{"tie_embeddings": true, "parallel_block": false, "init_std_down": 0.0, "optimizer": "adam_atan2", "doc_mask": false, "dataset": "wikipedia_en"}
Each number is 50 + 15 x the weight over its row's rms, rounded and kept within 0 to 99. Layers, rows and columns count from 0. The size before them is the row's rms in percent of the matrix's.

# layer 7 MLP up, 1280x320, rms 0.0526, rows 370-424, columns 192-255
107:59 75 41 76 79 43 34 66 55 62 41 55 66 20 62 27 65 36 49 67 49 46 41 33 50 47 66 56 34 66 39 64 73 47 47 54 54 26 41 34 31 40 45 48 31 22 52 38 33 51 68 51 83 47 50 60 30 53 19 82 28 64 51 57
099:79 24 37 35 62 29 42 44 53 46 49 46 54 21 46 42 67 39 56 44 21 46 44 18 32 31 61 24 24 47 48 46 32 89 36 37 51 19 51 50 65 76 62 68 64 32 51 78 29 69 51 46 61 38 58 64 41 70 36 69 82 71 51 46
096:71 49 61 27 75 46 30 51 56 52 47 44 48 57 41 72 36 35 53 87 40 37 59 66 64 70 56 54 60 29 51 38 69 32 43 70 54 52 43 50 47 42 61 80 21 45 32 86 27 61 60 31 57 36 77 56 46 37 35 52 65 61 26 54
097:36 41 69 63 24 51 55 59 43 22 66 49 57 01 59 42 52 49 72 51 56 36 31 82 35 36 47 37 64 58 45 37 54 74 56 67 52 54 50 69 66 55 51 39 51 08 42 43 39 57 58 75 63 59 37 71 40 66 32 73 29 51 44 36
114:42 61 40 65 24 49 45 50 37 33 33 36 50 05 47 22 74 53 46 53 53 60 53 35 60 41 39 46 55 79 36 27 28 78 62 60 38 61 40 35 71 57 32 42 52 31 61 52 05 40 69 53 58 33 49 68 52 60 27 79 33 65 58 69
091:49 41 63 63 36 37 46 61 24 63 41 55 77 30 63 54 61 48 54 58 55 47 73 73 23 67 31 31 46 61 31 35 48 43 49 35 45 76 66 35 39 44 47 27 45 56 38 47 24 47 60 64 56 32 58 50 37 66 56 48 25 48 61 59
115:59 58 41 23 49 49 52 63 41 36 71 61 65 52 40 47 63 23 95 57 33 45 38 51 41 68 43 48 23 33 39 62 34 75 36 64 53 39 57 50 60 64 76 59 52 38 37 60 50 71 47 66 46 62 91 55 44 35 75 75 39 58 29 17
099:49 53 82 50 86 60 39 25 68 41 65 60 45 56 67 44 49 41 37 39 50 36 22 55 54 54 51 23 39 57 57 64 42 44 59 29 32 39 58 56 28 46 04 76 54 41 63 49 63 48 66 68 76 50 50 32 69 32 41 47 78 60 48 47
103:61 58 53 25 59 27 49 58 63 67 39 95 53 28 62 49 55 22 65 87 65 72 69 45 64 55 60 47 62 36 46 20 42 38 62 45 34 52 46 57 40 51 68 53 46 25 35 83 42 51 59 53 64 32 66 34 54 02 24 58 44 60 50 47
048:47 67 43 65 70 55 64 86 56 42 14 49 00 37 43 77 54 76 69 66 62 69 55 46 51 35 62 41 52 77 41 37 52 47 72 39 22 63 60 67 52 48 46 62 73 61 29 64 54 53 36 51 55 62 21 53 47 56 57 27 33 68 49 51
026:54 66 66 54 62 72 01 49 56 55 55 32 53 70 41 60 50 39 67 83 59 48 68 46 42 58 47 18 40 51 70 64 47 45 11 50 33 57 66 33 31 48 83 21 72 40 64 35 59 32 32 38 44 32 28 74 25 39 46 52 96 63 62 46
110:47 47 46 71 46 27 51 54 46 29 53 81 73 48 38 22 57 37 41 63 41 45 85 49 66 73 58 73 53 29 45 60 56 50 69 43 52 34 81 42 40 57 57 40 79 49 45 38 38 75 68 43 46 45 51 46 49 50 28 33 49 64 74 69
105:49 76 48 29 55 32 80 76 58 68 65 46 86 46 47 48 58 42 66 56 68 40 52 51 30 53 54 61 40 53 46 59 35 45 30 67 38 52 39 34 40 63 62 47 27 39 57 53 54 58 62 45 56 40 55 28 55 29 47 78 35 67 32 52
105:65 57 58 39 49 29 50 24 62 72 42 44 42 66 47 44 70 42 53 37 42 47 42 64 35 41 39 68 36 40 31 65 20 38 68 24 42 61 69 44 57 44 42 74 22 65 56 81 58 58 63 63 30 52 63 40 70 61 43 64 45 55 46 20
110:65 43 60 60 33 25 49 40 24 41 47 49 50 44 52 22 46 63 60 45 67 61 80 72 42 59 55 40 50 53 37 47 41 34 73 30 36 65 54 61 42 60 53 46 70 28 51 14 58 51 66 21 85 64 66 41 30 31 34 75 45 61 66 81
031:66 53 58 21 37 21 27 47 47 43 76 48 88 46 58 19 43 62 58 41 49 56 64 43 80 61 06 52 34 41 54 28 64 60 62 68 87 62 58 46 63 55 44 61 42 53 44 39 66 63 70 33 49 67 39 48 43 46 31 49 61 42 74 26
124:41 39 50 60 44 52 51 72 24 44 46 67 66 60 51 60 62 44 57 34 48 27 59 66 41 73 50 22 44 46 35 39 27 29 63 53 53 55 39 42 46 58 53 72 50 31 44 47 49 49 55 23 59 46 51 25 48 30 57 69 56 59 36 50
110:53 59 34 51 63 68 77 58 55 41 63 49 71 45 60 47 54 21 46 57 60 26 27 43 72 64 37 44 41 41 43 65 17 60 23 44 51 55 35 36 49 61 67 52 33 60 56 90 20 65 52 52 37 73 58 55 38 53 73 54 58 66 58 30
025:65 52 59 37 45 23 60 35 49 49 55 58 32 63 42 30 64 77 52 41 28 71 60 62 69 68 10 62 64 48 67 67 52 62 59 44 27 35 48 40 70 41 45 44 44 31 16 31 29 55 60 79 40 46 85 35 21 38 51 58 32 33 62 44
117:56 31 38 33 54 48 52 55 34 63 80 66 49 48 36 33 56 54 71 70 62 60 54 59 66 36 40 52 33 64 33 58 60 38 32 69 37 40 47 34 29 51 69 73 30 54 53 26 70 52 49 46 48 55 68 49 28 42 55 67 62 63 50 51
025:69 52 61 58 57 54 67 69 61 33 83 54 68 58 32 50 50 66 41 71 60 42 53 47 35 61 18 54 45 27 61 25 33 46 36 49 86 33 54 38 83 42 39 52 70 39 19 58 47 60 75 80 59 60 42 31 64 58 65 68 43 22 10 50
114:77 55 57 45 53 71 55 53 26 45 47 54 58 68 57 59 54 55 52 25 52 57 46 63 50 74 58 62 48 50 35 40 34 42 44 52 22 56 48 64 37 21 37 65 52 63 58 53 51 38 50 29 57 47 60 14 30 21 43 43 60 64 52 43
085:49 66 88 54 00 43 69 61 36 38 42 61 57 63 48 48 35 42 68 49 56 88 69 36 60 48 38 28 57 68 56 46 38 57 52 57 25 32 46 79 61 41 60 27 78 69 33 57 62 62 46 49 36 68 52 42 63 53 46 47 50 66 63 84
109:44 51 22 51 52 42 53 59 59 19 37 57 73 55 50 26 57 68 61 39 53 45 20 49 37 51 60 49 30 45 41 29 62 58 69 82 50 49 45 47 61 40 54 62 28 70 33 27 65 52 61 46 51 37 34 29 48 33 40 39 59 65 68 50
103:59 86 74 16 59 52 46 48 73 58 59 63 56 65 49 19 52 79 20 67 60 21 37 39 10 58 49 44 56 41 37 59 35 29 38 84 57 27 46 68 46 75 44 36 28 41 44 62 64 56 69 61 63 38 42 53 44 57 46 46 40 50 39 26
107:35 33 39 49 57 67 56 24 47 38 71 53 36 41 45 43 64 46 58 67 36 68 46 54 75 40 61 29 32 58 37 59 52 53 68 61 21 39 68 75 82 50 64 54 57 44 46 41 59 44 51 78 48 70 40 71 83 56 46 65 26 63 44 43
110:57 59 70 31 41 49 62 56 74 52 38 43 49 07 58 24 79 69 35 39 83 57 63 62 29 78 48 47 48 18 46 36 41 61 36 55 54 23 39 28 51 42 71 34 30 48 56 47 29 56 81 34 47 58 61 56 29 50 46 49 50 58 36 31
100:76 34 30 60 58 43 33 65 56 55 60 60 56 14 48 47 38 41 72 52 52 34 72 57 46 46 48 72 50 53 39 47 85 52 45 72 42 36 54 44 49 65 36 28 47 46 40 63 52 52 57 11 57 75 48 35 61 59 55 57 73 54 35 63
105:40 51 59 63 46 45 50 55 28 58 50 39 75 66 53 75 48 68 73 75 20 43 30 77 34 35 52 41 58 44 37 42 23 41 56 64 38 68 45 58 59 43 74 56 46 48 47 55 52 57 58 32 76 53 48 30 18 49 37 48 22 60 33 32
105:56 53 58 26 39 23 51 28 47 54 36 43 39 43 23 50 48 44 62 34 51 31 50 74 35 75 40 50 57 30 33 46 53 11 78 80 51 50 77 53 54 42 61 28 34 68 35 58 47 54 62 68 77 45 22 50 28 57 64 51 44 61 64 04
112:54 79 65 38 61 23 48 41 34 52 52 66 51 15 64 60 67 46 71 58 79 47 93 72 45 68 42 47 51 52 52 20 55 45 56 47 47 53 67 85 55 54 68 58 60 31 46 52 42 67 54 71 61 55 66 39 58 34 40 56 39 72 38 43
090:47 31 69 65 40 51 50 43 07 52 42 52 54 30 69 48 62 68 56 65 59 49 39 34 27 64 59 45 45 45 53 32 44 54 53 40 50 42 47 37 54 49 39 49 50 45 47 41 41 72 49 50 35 54 74 61 57 48 54 44 58 56 37 43
040:49 57 48 29 62 19 34 72 64 40 34 35 52 38 46 72 41 54 65 60 60 53 72 36 49 55 10 60 26 67 43 25 67 56 48 51 54 70 42 68 80 64 58 63 70 29 60 55 66 78 49 53 23 44 46 79 43 37 29 63 09 54 74 51
105:42 43 37 65 47 62 56 80 47 37 56 76 55 47 43 49 38 40 65 48 47 46 36 40 43 73 67 29 38 51 29 69 56 50 74 34 53 83 53 48 70 44 33 54 46 29 48 26 35 36 60 45 59 36 34 38 54 60 38 47 23 62 48 69
101:55 64 55 45 40 54 69 34 61 61 60 68 70 64 53 38 45 45 33 61 56 15 50 51 47 63 32 60 36 32 42 20 45 74 72 33 43 44 51 60 64 64 29 60 76 13 65 83 36 62 52 31 40 55 51 61 51 49 54 69 84 46 59 25
122:49 44 37 41 54 26 64 62 61 49 51 63 69 57 64 65 72 20 50 51 54 34 61 74 87 54 31 67 39 53 51 30 52 35 37 72 49 60 44 37 30 21 52 65 55 44 45 59 73 34 57 43 41 63 45 41 48 58 39 37 41 57 60 69
094:89 72 38 76 25 39 50 33 74 29 41 68 48 50 55 68 57 44 65 52 62 48 36 13 17 83 50 33 38 27 44 60 59 41 34 59 65 65 77 55 62 35 66 62 85 36 62 32 48 51 40 49 35 99 40 48 67 53 35 32 46 55 31 29
103:62 53 46 51 48 26 47 75 82 23 51 84 61 48 26 69 71 51 71 36 47 48 60 46 39 43 59 72 44 55 37 10 59 27 46 57 64 51 55 38 62 41 34 40 55 37 65 18 38 44 59 65 82 49 74 43 49 45 43 49 49 56 42 30
096:60 64 44 30 31 36 59 62 44 35 71 59 66 15 70 27 73 58 98 41 47 48 48 56 58 53 37 59 62 44 44 19 27 48 45 34 57 65 44 36 44 35 63 46 66 21 41 41 37 66 55 31 31 71 63 65 55 58 75 31 51 57 55 44
097:81 65 41 25 25 35 39 49 79 32 67 63 64 65 72 67 61 44 36 33 45 28 30 37 51 56 50 86 42 61 36 27 63 55 43 70 54 36 54 53 68 39 59 56 57 67 36 65 63 41 65 67 45 59 42 29 75 63 50 41 32 65 74 31
117:32 47 82 31 70 54 49 35 41 37 50 42 53 47 33 67 57 52 50 49 61 80 23 72 47 61 42 39 49 43 48 60 38 28 35 45 49 60 30 49 55 16 70 35 56 42 38 29 48 60 32 55 66 63 66 87 56 47 47 63 45 64 18 32
097:47 19 54 53 47 49 47 48 27 44 37 71 45 37 44 10 79 55 53 44 57 76 69 71 73 65 52 79 49 41 46 27 35 54 52 52 35 45 45 36 38 36 51 25 69 30 42 38 64 39 86 66 26 71 57 60 45 42 70 49 60 57 50 40
022:44 66 57 44 37 33 45 45 50 63 53 46 46 47 40 48 37 40 43 36 48 40 43 53 72 24 88 34 61 48 58 66 58 41 78 64 21 52 42 51 39 54 90 20 42 67 38 63 53 49 39 63 54 34 45 47 66 39 60 28 85 81 83 55
096:49 38 33 63 27 66 56 36 47 44 49 65 43 36 43 59 46 47 94 52 69 77 58 76 49 40 44 51 62 47 38 58 78 46 55 78 45 43 53 51 70 28 36 19 58 61 55 71 36 48 54 34 30 34 54 43 61 48 24 42 62 60 44 39
095:57 45 50 36 46 50 74 40 55 20 51 79 75 15 66 47 39 42 54 42 42 39 70 27 55 55 34 34 47 43 54 55 30 43 36 36 41 46 53 44 30 22 52 64 53 19 51 40 52 66 51 70 49 73 59 43 75 34 60 74 52 45 46 38
101:56 59 77 61 38 28 90 48 56 63 60 59 76 41 32 42 63 38 54 47 37 38 63 34 56 80 49 37 33 25 41 57 39 31 60 72 26 49 59 60 53 39 54 33 46 47 54 36 47 43 44 67 43 66 29 39 56 37 33 44 44 61 56 64
098:30 30 41 48 72 49 54 37 55 49 48 60 69 07 47 19 58 48 47 53 66 66 57 68 66 38 51 33 23 62 52 45 52 60 42 43 48 56 14 66 62 50 53 54 48 34 49 32 21 69 42 26 68 80 43 63 63 39 63 46 52 58 50 50
023:42 68 54 39 28 57 24 18 83 21 67 44 46 51 62 35 71 60 50 45 56 39 48 31 48 55 21 05 61 42 54 49 46 42 51 47 67 49 56 67 20 28 49 71 63 80 75 59 32 57 43 57 61 51 59 38 51 37 48 49 52 27 45 53
115:82 41 51 60 68 45 90 53 42 48 76 99 80 45 41 44 51 14 45 37 61 30 84 55 69 74 45 18 35 50 38 24 68 71 55 74 41 45 72 42 42 54 65 54 54 39 65 50 57 40 40 72 39 56 65 65 53 50 70 49 62 56 56 64
104:52 41 65 73 47 35 61 32 75 10 58 59 69 44 63 61 64 44 40 38 38 51 36 67 80 54 48 44 52 59 37 62 76 57 58 51 42 30 57 51 57 32 59 55 32 22 31 48 44 54 84 50 63 41 28 86 60 44 14 64 38 54 57 69
108:41 78 49 53 34 63 39 37 74 23 52 55 42 58 65 44 65 53 46 62 25 32 53 47 71 75 47 56 52 45 53 73 71 29 63 27 66 40 67 48 35 44 47 43 52 51 56 38 44 78 44 50 52 45 56 63 67 54 40 40 26 52 53 59
109:51 59 41 35 62 45 72 48 64 44 67 68 50 42 52 73 69 52 54 68 76 46 66 46 40 50 52 59 57 78 60 43 65 33 30 59 47 58 51 69 37 58 54 43 63 32 53 68 39 53 41 50 55 26 63 42 27 34 70 65 57 58 32 47
102:40 48 71 55 42 38 53 52 35 45 56 46 35 48 52 35 62 51 40 69 43 41 63 62 67 38 39 53 47 42 46 50 30 23 50 46 58 40 29 47 66 50 60 56 73 48 35 43 77 51 50 56 51 61 80 68 57 69 70 52 44 60 80 68
115:53 59 28 59 51 38 52 51 83 49 50 58 68 79 51 37 59 46 34 29 53 26 27 58 52 33 32 45 46 42 32 70 88 62 33 30 49 82 58 55 30 29 50 60 76 21 46 42 59 70 46 50 42 18 46 33 35 47 51 64 77 68 50 58
095:47 47 64 53 48 41 44 58 71 36 46 67 35 23 22 49 47 41 73 50 71 27 64 26 46 73 52 41 71 40 40 38 37 38 69 59 50 22 68 43 45 06 26 42 29 34 58 23 49 44 76 52 51 35 74 30 58 46 61 63 62 46 53 22
# layer 7 MLP down (transposed), 1280x320, rms 0.0382, rows 370-423, columns 192-255
101:39 66 69 57 62 55 40 64 72 35 19 51 53 62 50 59 44 51 48 62 64 51 63 50 64 41 47 63 22 21 61 53 62 52 67 53 45 57 35 54 35 72 79 43 80 41 50 71 72 52 28 51 46 63 78 41 70 61 42 48 49 44 49 56
116:43 82 57 33 22 55 40 41 45 37 41 58 60 46 73 40 62 37 48 11 80 65 47 70 56 68 38 73 75 73 63 49 56 53 51 58 36 75 68 50 54 31 56 57 29 65 52 18 39 50 31 56 30 52 53 70 49 55 60 42 26 60 44 35
086:59 64 17 35 34 50 41 54 66 39 71 47 46 59 47 33 50 43 55 53 67 33 39 26 48 36 42 40 61 30 62 32 28 67 58 45 47 28 87 39 66 27 35 56 42 63 48 38 76 54 54 51 39 53 38 52 65 93 60 30 41 60 52 36
097:71 46 13 67 29 66 36 43 34 44 52 46 71 82 78 04 54 63 72 25 62 68 38 76 39 49 45 55 50 48 52 45 35 46 51 55 53 53 46 47 33 64 35 46 50 44 50 70 51 60 70 59 30 56 41 61 43 49 50 67 80 62 55 44
110:36 51 41 41 34 41 44 33 58 24 42 89 51 22 55 95 55 63 32 38 48 25 42 45 64 50 53 60 71 69 43 36 44 39 54 32 42 54 51 48 30 45 44 63 42 53 58 45 47 34 55 51 56 32 37 26 38 64 40 79 24 60 33 70
085:24 28 54 67 33 53 46 39 47 30 45 65 68 57 41 28 57 24 33 31 45 55 54 48 52 49 40 57 54 55 72 49 52 52 45 53 66 44 51 43 52 40 57 62 55 45 48 71 54 35 44 51 59 69 41 48 22 28 63 51 33 73 33 68
107:34 69 67 76 53 41 59 33 82 61 51 44 54 46 70 65 29 37 45 38 33 24 69 46 36 54 59 32 45 66 61 36 61 40 45 38 54 90 46 61 61 16 41 72 57 49 51 42 57 26 52 39 41 50 38 24 42 53 53 33 42 59 99 60
085:69 37 31 26 57 30 40 57 47 56 37 46 58 49 39 72 20 58 54 39 43 62 77 56 62 42 56 44 66 42 26 58 61 79 24 62 44 92 35 44 44 34 50 65 54 39 63 58 78 71 41 25 47 46 53 58 42 39 49 56 52 64 60 82
105:62 54 41 07 49 49 55 65 80 63 57 72 53 48 82 40 77 42 73 44 54 49 64 47 62 50 40 42 52 57 47 47 19 43 48 52 48 53 40 53 41 59 47 47 40 52 40 70 40 48 39 43 40 58 66 69 26 39 52 58 44 16 48 15
036:49 61 43 48 49 57 50 40 43 57 62 67 82 89 62 17 72 27 36 46 33 41 48 46 45 59 63 71 58 35 37 45 44 64 52 58 39 60 49 33 41 32 58 32 24 41 43 51 50 43 69 43 58 42 65 66 58 59 50 57 71 78 28 55
012:50 61 48 21 62 74 53 44 40 48 57 59 50 41 47 28 71 40 47 40 31 47 19 52 54 56 50 51 49 57 40 44 69 57 45 68 54 44 31 50 44 49 36 26 46 77 46 47 42 48 54 68 55 72 55 32 60 64 58 56 24 67 38 59
131:52 47 69 54 55 42 50 52 39 50 95 43 51 53 32 50 52 79 69 62 33 33 26 32 40 30 20 66 42 42 69 70 43 69 48 55 45 51 10 45 76 44 48 36 44 51 42 06 41 59 52 70 33 54 58 53 36 78 57 55 57 65 45 42
107:66 38 53 54 60 61 46 65 24 59 44 65 53 15 52 70 56 57 49 71 49 59 53 34 39 72 63 60 51 36 68 31 23 51 50 55 52 68 39 44 30 42 12 44 82 39 59 60 51 49 44 32 75 43 57 39 35 39 25 44 50 66 57 67
105:53 57 55 35 68 58 47 72 63 41 39 53 40 49 20 77 15 47 44 39 67 46 45 40 49 72 53 81 53 34 51 46 26 33 77 63 46 56 19 45 38 18 76 55 65 74 45 49 67 55 57 66 40 77 45 43 53 15 72 38 82 60 73 01
124:57 50 63 55 67 51 36 39 80 44 41 60 52 10 64 44 43 49 39 44 50 24 69 34 43 41 55 45 40 68 55 29 65 54 71 91 58 31 24 33 38 59 35 52 56 67 50 35 27 37 31 58 65 37 46 60 52 75 53 31 33 48 56 43
015:50 55 45 57 81 77 57 42 47 70 20 41 17 55 36 68 50 46 58 65 33 50 66 38 46 41 56 39 81 87 26 47 43 46 51 45 36 34 61 47 73 50 36 36 50 40 55 56 34 55 40 66 47 43 48 37 48 69 39 44 50 88 14 61
134:49 35 75 58 58 39 41 45 45 35 49 42 32 35 56 46 55 41 47 58 74 69 66 44 45 27 38 65 53 39 42 67 17 81 56 63 36 17 42 56 46 28 48 47 62 83 38 21 40 39 56 47 61 36 57 62 39 37 67 39 41 61 62 39
091:42 44 29 10 45 57 99 68 80 62 39 56 53 42 38 39 31 40 42 65 43 25 75 63 59 75 26 27 55 59 49 48 46 14 28 60 37 62 63 64 65 22 56 52 42 70 57 40 52 58 12 60 45 57 51 54 41 44 57 26 52 54 41 55
011:54 47 41 51 40 70 55 46 72 81 28 30 32 47 66 76 40 31 53 63 48 16 44 34 56 62 53 58 56 62 33 41 63 39 55 38 71 50 56 53 66 56 57 68 41 45 84 52 40 47 47 47 54 52 58 55 55 44 66 66 25 74 29 66
130:37 55 52 64 29 53 61 38 37 62 52 33 47 73 43 45 69 66 64 28 32 70 37 92 29 58 50 53 43 64 76 58 40 74 32 70 50 65 44 53 49 46 39 31 48 44 45 60 45 51 75 64 54 65 38 43 45 40 54 46 68 46 82 23
012:60 52 36 59 56 28 39 50 34 62 62 40 30 55 56 77 42 39 80 38 40 41 59 46 53 55 49 49 54 42 41 51 78 38 70 62 26 53 43 56 44 75 39 40 28 43 29 12 58 51 46 37 47 18 69 88 40 33 35 59 44 60 77 66
131:40 59 71 44 59 48 42 48 42 38 50 53 67 32 33 20 52 43 39 30 56 86 40 64 41 41 61 58 41 48 44 71 36 45 41 52 53 39 45 29 52 74 69 51 51 37 53 66 23 56 45 54 16 45 50 48 49 56 67 84 56 61 39 68
109:43 43 28 39 69 41 55 63 78 68 39 36 53 13 40 48 73 32 33 55 69 43 48 33 38 49 28 58 18 38 55 43 61 51 81 55 47 58 60 30 29 41 36 47 33 44 47 36 51 84 40 42 54 52 57 38 42 53 25 60 42 53 40 22
087:42 27 58 50 52 56 51 50 57 38 68 67 50 55 39 60 55 34 66 64 63 41 54 55 26 40 31 48 58 44 36 49 52 38 61 49 68 53 54 52 48 26 59 23 40 59 52 66 50 86 56 57 52 29 47 55 29 62 52 45 34 78 30 66
108:29 51 49 50 70 73 64 53 20 35 45 42 79 59 59 76 63 41 66 42 57 47 42 46 81 47 57 60 56 68 54 29 72 48 58 29 41 82 52 28 39 16 81 67 48 38 61 30 56 23 57 61 30 44 30 33 27 38 62 58 48 54 61 65
103:38 68 38 55 54 39 43 51 79 51 48 66 31 69 36 33 21 56 55 24 61 60 47 74 47 47 48 42 44 43 56 59 60 50 57 49 46 64 48 45 67 32 40 42 33 34 58 60 51 48 23 57 56 82 73 51 50 36 37 30 84 64 34 35
106:37 45 50 60 39 41 28 68 41 54 83 59 50 64 70 47 58 42 41 56 23 55 45 31 72 47 62 59 45 38 30 61 50 45 54 40 30 42 27 40 32 81 49 87 55 42 48 50 42 68 47 46 38 51 56 58 78 39 62 54 63 23 35 52
098:56 32 34 40 76 55 23 34 50 66 46 50 27 89 50 56 57 42 60 51 18 51 55 54 56 57 53 44 59 25 57 67 44 52 99 41 49 43 45 71 33 69 73 68 50 33 48 71 46 34 74 72 56 38 76 57 56 49 45 67 55 61 82 38
094:53 52 32 61 39 62 26 51 45 58 28 47 36 32 27 40 41 36 44 44 41 61 55 49 44 85 38 39 49 31 49 25 71 58 52 69 46 46 44 45 45 82 35 34 50 51 66 57 59 25 65 71 22 40 75 57 69 50 69 69 64 51 79 46
097:43 71 35 56 56 57 53 48 35 49 30 30 36 45 62 48 16 63 46 59 53 50 51 66 66 43 49 66 79 57 41 67 52 45 52 64 62 54 53 69 50 19 38 26 34 38 57 56 43 26 82 49 29 82 72 58 61 59 69 42 53 73 46 58
133:70 66 27 40 55 51 55 72 43 70 62 57 40 82 83 67 58 44 42 52 47 36 62 65 23 58 62 43 60 52 59 41 64 17 53 51 36 56 59 49 26 61 48 60 49 73 50 60 56 42 46 71 31 44 50 63 26 24 26 72 55 78 67 43
076:56 67 25 49 63 63 67 82 81 38 32 44 66 70 46 53 30 33 46 38 31 53 45 55 71 65 44 56 56 45 55 38 65 49 45 57 75 31 33 53 37 58 67 57 55 56 60 64 32 73 53 57 55 60 47 64 50 46 46 64 24 69 49 34
029:46 57 33 59 54 66 58 30 36 51 49 52 60 58 51 14 58 48 55 33 29 25 50 48 53 48 62 51 63 35 57 72 47 40 60 45 24 44 66 54 29 42 46 47 04 79 55 37 32 28 53 40 74 32 36 35 37 54 55 43 70 72 46 62
113:72 51 48 41 56 35 59 47 35 79 64 52 52 38 76 18 63 40 57 62 74 45 54 89 55 59 52 38 63 75 55 51 15 64 73 36 50 47 25 53 53 67 60 62 62 68 47 54 38 37 48 61 61 52 67 62 37 52 64 51 58 51 64 13
092:54 39 54 61 31 23 66 58 52 46 68 44 69 29 60 50 37 69 49 56 41 57 30 51 60 36 40 43 57 45 60 79 75 36 55 42 54 57 31 52 41 36 26 49 63 62 48 40 53 44 28 42 54 39 37 61 38 32 61 50 46 57 62 84
124:46 57 74 16 62 60 49 32 24 53 41 36 60 16 45 56 42 51 74 55 42 74 45 22 48 34 58 47 37 52 45 75 64 38 52 46 43 39 64 65 34 58 14 51 28 60 47 48 45 41 78 56 71 54 60 57 55 46 35 39 39 58 54 50
085:41 67 43 36 57 38 48 53 89 57 41 77 42 62 68 56 35 29 23 58 44 60 58 45 57 34 58 67 50 66 57 47 57 53 46 55 51 67 60 69 30 38 42 61 47 77 51 57 53 64 27 41 36 44 56 22 37 53 54 25 35 71 44 54
109:40 47 52 19 31 44 65 39 55 59 24 35 48 52 77 37 31 39 60 46 54 54 35 54 46 73 64 37 77 40 47 54 08 33 41 22 54 41 47 44 28 25 63 75 25 54 53 49 85 52 32 57 52 85 55 53 26 29 36 26 56 48 62 23
105:45 46 29 48 55 48 39 67 47 60 51 61 29 69 54 83 55 61 77 82 49 44 39 49 53 39 48 62 41 52 43 57 56 60 08 62 29 44 58 44 46 38 74 50 62 57 50 40 28 69 47 45 72 57 46 31 50 57 53 56 46 52 40 50
098:60 34 67 50 51 39 22 62 49 64 41 45 53 57 45 28 65 32 69 64 55 50 76 54 50 50 51 60 61 59 51 58 84 16 58 62 41 58 36 39 44 37 58 52 42 24 60 64 71 61 39 41 21 59 75 34 75 35 41 34 45 62 62 57
108:63 35 41 48 28 64 44 39 59 62 29 63 43 58 58 30 60 56 40 41 30 57 68 50 60 41 25 53 51 72 51 49 41 37 57 38 55 62 66 56 42 74 57 58 65 54 53 54 54 47 80 67 38 35 74 24 36 46 42 68 52 71 48 58
085:55 43 43 15 50 45 34 49 48 50 71 37 48 52 41 71 57 75 55 47 76 32 57 59 63 40 44 51 65 86 55 45 40 63 31 41 66 52 56 27 64 49 39 81 61 57 51 40 20 73 65 64 61 41 52 64 46 36 33 35 42 42 50 75
008:69 42 55 33 53 72 48 49 61 43 62 44 48 66 53 78 52 68 44 57 39 72 41 50 44 38 15 56 57 67 46 64 46 75 50 39 76 63 31 54 52 25 43 81 65 33 38 42 64 54 39 51 63 71 43 47 26 72 62 54 31 53 43 47
091:69 62 68 57 61 48 34 57 36 21 51 38 41 41 81 16 42 77 45 31 74 32 46 40 36 61 42 43 43 67 54 55 32 62 60 41 48 44 22 40 66 67 65 49 54 65 38 20 53 51 72 64 56 41 39 78 47 31 67 59 41 76 51 40
085:51 55 57 77 77 29 39 74 32 49 41 28 08 45 33 69 54 34 40 65 36 68 43 48 48 39 62 61 61 45 35 61 56 52 77 55 54 53 55 31 40 72 39 51 81 42 46 42 29 47 66 31 51 30 34 58 17 54 55 75 43 75 58 58
109:47 41 15 40 58 72 57 51 54 58 51 52 31 58 46 42 56 39 64 68 39 60 55 65 56 50 39 62 25 55 55 49 48 60 64 61 37 50 57 48 40 75 52 68 20 65 60 39 31 37 49 51 80 60 60 61 44 75 08 49 64 70 42 39
106:55 69 29 59 22 74 46 67 41 33 63 48 48 89 72 52 61 76 61 51 40 50 40 63 58 61 56 54 58 49 52 51 29 43 46 49 44 38 74 47 50 69 41 64 32 74 48 42 66 54 60 58 40 58 50 69 48 61 50 47 46 54 49 40
011:43 43 63 62 63 44 26 57 61 90 53 45 53 40 43 47 37 42 30 51 27 64 62 65 50 41 23 48 45 47 32 52 51 56 60 48 56 58 56 53 68 60 57 47 07 50 57 32 67 51 75 46 39 39 32 34 55 53 43 45 53 99 47 46
134:57 71 81 64 52 37 31 33 53 47 43 31 48 21 76 50 43 59 40 41 60 44 31 61 50 35 54 42 70 52 64 64 71 47 47 57 09 45 49 45 37 40 49 21 67 57 35 29 59 39 15 65 66 37 46 66 58 62 33 49 40 45 19 57
107:60 31 36 45 29 55 58 27 65 58 58 63 74 48 55 40 55 64 72 48 43 55 68 53 52 66 41 31 78 57 45 46 62 58 13 78 17 51 44 29 44 39 33 24 50 50 46 57 79 46 44 19 44 24 53 41 57 39 58 55 47 82 45 29
110:44 35 57 59 73 53 72 57 26 55 67 27 51 44 27 56 43 48 42 69 75 72 68 60 38 42 53 44 55 37 58 27 42 51 54 57 57 54 39 59 69 67 63 58 55 71 54 75 57 33 74 57 52 50 45 41 61 31 70 53 56 45 62 33
116:30 33 63 59 80 62 42 15 08 58 61 39 38 67 51 36 46 62 32 67 23 65 56 47 45 71 61 36 61 40 37 81 28 48 69 51 30 47 71 34 59 59 67 55 58 52 51 56 48 66 31 60 50 68 58 63 52 52 42 26 36 45 65 51
091:72 40 33 42 44 58 26 72 54 55 52 20 71 33 36 64 31 54 39 42 46 48 53 30 31 45 66 56 40 58 49 45 37 32 72 42 38 54 51 51 50 43 64 34 58 59 36 86 44 56 79 48 56 71 62 54 54 31 23 57 31 70 55 20
109:57 66 66 64 36 26 47 49 66 51 57 43 90 35 58 62 51 40 49 65 54 84 54 58 51 41 48 41 58 66 59 55 58 48 43 50 46 53 46 22 62 39 39 70 56 37 60 46 33 73 25 58 62 24 33 71 52 53 30 49 36 62 17 48